Each number is 50 + 12 x the weight over the matrix's rms, rounded and kept within 0 to 99. Layers, rows and columns count from 0.

# layer 5 MLP up, 768x192, rms 0.052, rows 72-79, columns 96-191
43 61 58 62 43 51 64 66 45 56 48 54 64 62 52 67 57 54 46 46 50 48 50 52 47 45 60 49 53 43 44 41 71 61 54 56 56 62 42 60 62 35 85 64 49 50 58 62 49 33 47 65 41 62 60 66 61 48 55 47 46 71 68 45 72 45 50 71 44 35 35 36 43 23 53 61 45 50 58 51 69 53 57 53 38 50 48 35 47 26 77 35 65 45 60 65
63 64 51 57 32 54 50 54 35 59 52 62 49 55 57 64 20 47 51 58 80 54 61 67 61 44 51 36 53 42 54 64 54 58 48 54 50 47 50 30 42 66 69 39 48 25 39 41 48 34 39 61 51 57 58 40 74 51 49 55 43 45 51 51 49 54 41 49 50 55 60 44 50 39 38 56 73 50 25 47 80 57 63 44 50 28 52 39 43 29 44 41 64 40 35 50
40 70 62 51 74 45 47 59 60 66 51 57 28 56 53 40 58 57 56 62 60 40 63 48 52 49 73 65 60 48 37 45 60 49 61 65 37 41 66 55 66 78 35 58 48 18 62 47 49 43 29 24 36 47 52 38 49 28 64 43 45 60 30 40 66 67 47 41 29 51 62 45 64 46 61 45 49 44 56 59 56 43 37 72 42 58 27 46 33 31 61 59 54 54 37 22
51 54 47 52 69 43 64 37 39 60 58 42 71 64 34 55 40 66 64 50 49 43 42 57 47 56 52 53 39 69 76 53 55 48 57 38 67 58 52 65 53 57 41 32 52 54 64 67 49 55 60 55 35 59 44 50 64 56 45 47 47 69 57 69 54 47 49 52 67 65 63 41 55 67 59 39 57 42 35 52 49 30 50 43 75 58 47 63 45 36 63 59 51 54 40 36
62 75 43 41 35 54 49 42 51 42 44 47 42 51 50 43 48 70 64 27 59 56 42 75 54 54 46 60 56 44 50 50 54 39 44 51 51 43 47 47 39 60 43 74 44 42 47 46 59 51 44 37 62 45 60 87 44 49 49 51 42 49 51 59 50 43 48 45 33 48 36 53 26 50 63 58 61 56 43 49 58 44 54 41 77 42 61 37 61 44 47 52 70 55 73 59
77 61 49 50 68 39 69 34 50 37 25 45 47 69 31 51 51 54 43 75 60 76 36 54 51 67 62 50 55 27 32 54 66 38 41 44 28 49 53 39 29 61 37 56 55 56 49 63 48 46 70 40 66 43 57 29 50 33 45 33 39 42 52 29 47 49 43 28 55 75 33 48 42 56 45 39 49 41 32 73 51 59 62 35 63 57 63 47 67 45 64 53 40 48 67 73
47 58 35 71 57 19 53 59 55 65 54 34 49 50 36 56 55 40 52 51 52 60 43 64 42 47 51 56 50 50 59 52 54 41 22 64 52 62 51 57 39 33 30 52 50 45 50 60 59 53 47 36 60 47 58 40 45 69 68 63 65 50 72 51 57 69 41 45 61 53 23 54 36 52 53 44 44 66 52 32 44 53 54 49 55 61 50 52 36 60 41 35 53 28 48 51
48 44 63 51 64 52 66 63 55 52 44 55 34 48 41 44 34 57 63 45 36 70 30 46 58 60 51 56 56 38 46 39 45 39 40 61 53 48 61 16 48 51 36 37 58 47 48 52 61 51 40 49 56 27 59 64 44 34 64 48 30 64 46 43 47 67 55 40 46 54 21 63 43 51 44 54 43 41 36 39 46 43 67 47 59 52 51 54 57 52 36 46 47 60 46 59
# layer 5 MLP down (transposed), 768x192, rms 0.052, rows 72-78, columns 96-191
36 52 48 34 40 52 45 49 47 49 49 48 43 46 38 61 49 43 49 52 56 47 36 68 60 50 62 46 39 41 42 46 44 47 37 48 46 29 45 49 50 53 35 40 58 52 50 32 49 58 52 33 50 42 50 23 43 56 60 58 52 35 26 66 32 55 44 41 43 60 54 62 53 70 51 51 51 56 49 51 31 49 40 64 57 50 52 71 51 72 33 55 46 54 57 33
42 58 78 47 48 49 34 53 40 55 61 53 54 59 61 19 58 68 58 43 56 39 43 67 30 65 31 56 57 67 50 51 43 47 47 46 51 54 60 48 66 55 45 51 41 63 24 49 50 57 47 22 70 42 48 33 67 41 71 56 47 46 54 42 42 14 60 62 69 71 53 59 36 51 42 52 45 64 56 38 30 49 42 48 71 52 43 34 37 59 50 58 26 33 53 61
56 59 67 67 71 35 60 47 50 25 56 38 24 46 52 40 56 57 34 64 28 54 56 67 45 50 39 58 37 50 36 49 43 23 54 37 40 49 29 28 42 65 40 25 50 85 33 60 48 56 63 40 73 39 44 54 68 57 52 39 29 45 54 53 53 57 33 52 45 58 53 41 64 89 41 41 31 53 43 57 30 52 65 72 38 51 61 72 44 50 45 28 48 35 58 45
58 46 40 35 48 49 57 34 48 50 36 46 70 60 37 62 43 41 46 35 44 55 39 30 47 39 61 45 64 73 51 55 54 46 47 56 52 31 46 47 38 71 46 71 52 46 56 53 58 44 45 56 37 69 85 56 49 57 28 57 41 41 39 59 40 59 58 50 53 39 52 46 58 36 50 49 63 44 56 30 49 40 57 54 46 62 78 56 44 43 58 55 50 24 50 35
49 30 47 54 48 44 52 44 41 26 59 58 49 50 55 51 49 49 47 49 37 56 48 36 30 42 39 58 48 42 41 47 53 54 31 59 51 26 66 36 42 41 46 37 41 64 48 78 57 68 44 57 47 39 29 61 51 49 33 59 47 45 48 40 41 45 40 75 56 57 63 46 55 38 36 58 44 53 75 55 57 44 32 51 36 52 49 45 58 46 48 34 35 32 46 58
56 36 51 67 64 58 49 35 54 59 45 45 43 60 73 39 57 52 36 59 60 61 53 40 44 52 32 29 33 42 42 37 32 27 36 54 52 38 62 32 46 56 32 64 27 60 33 51 48 54 72 48 52 41 82 44 47 60 39 52 58 40 65 49 46 61 58 45 35 51 46 61 38 36 50 40 41 65 50 29 66 67 52 21 63 36 55 39 52 32 58 34 72 40 64 75
50 46 66 33 34 43 56 43 56 58 59 63 67 68 44 47 40 66 47 42 59 59 59 41 53 49 45 55 38 69 49 54 69 55 38 58 38 50 45 45 40 28 63 75 53 57 29 75 53 48 69 45 51 42 40 47 50 50 29 51 49 38 45 66 60 62 48 26 26 47 70 60 73 30 65 40 44 35 49 54 39 66 52 61 64 48 57 65 72 64 45 36 44 36 56 52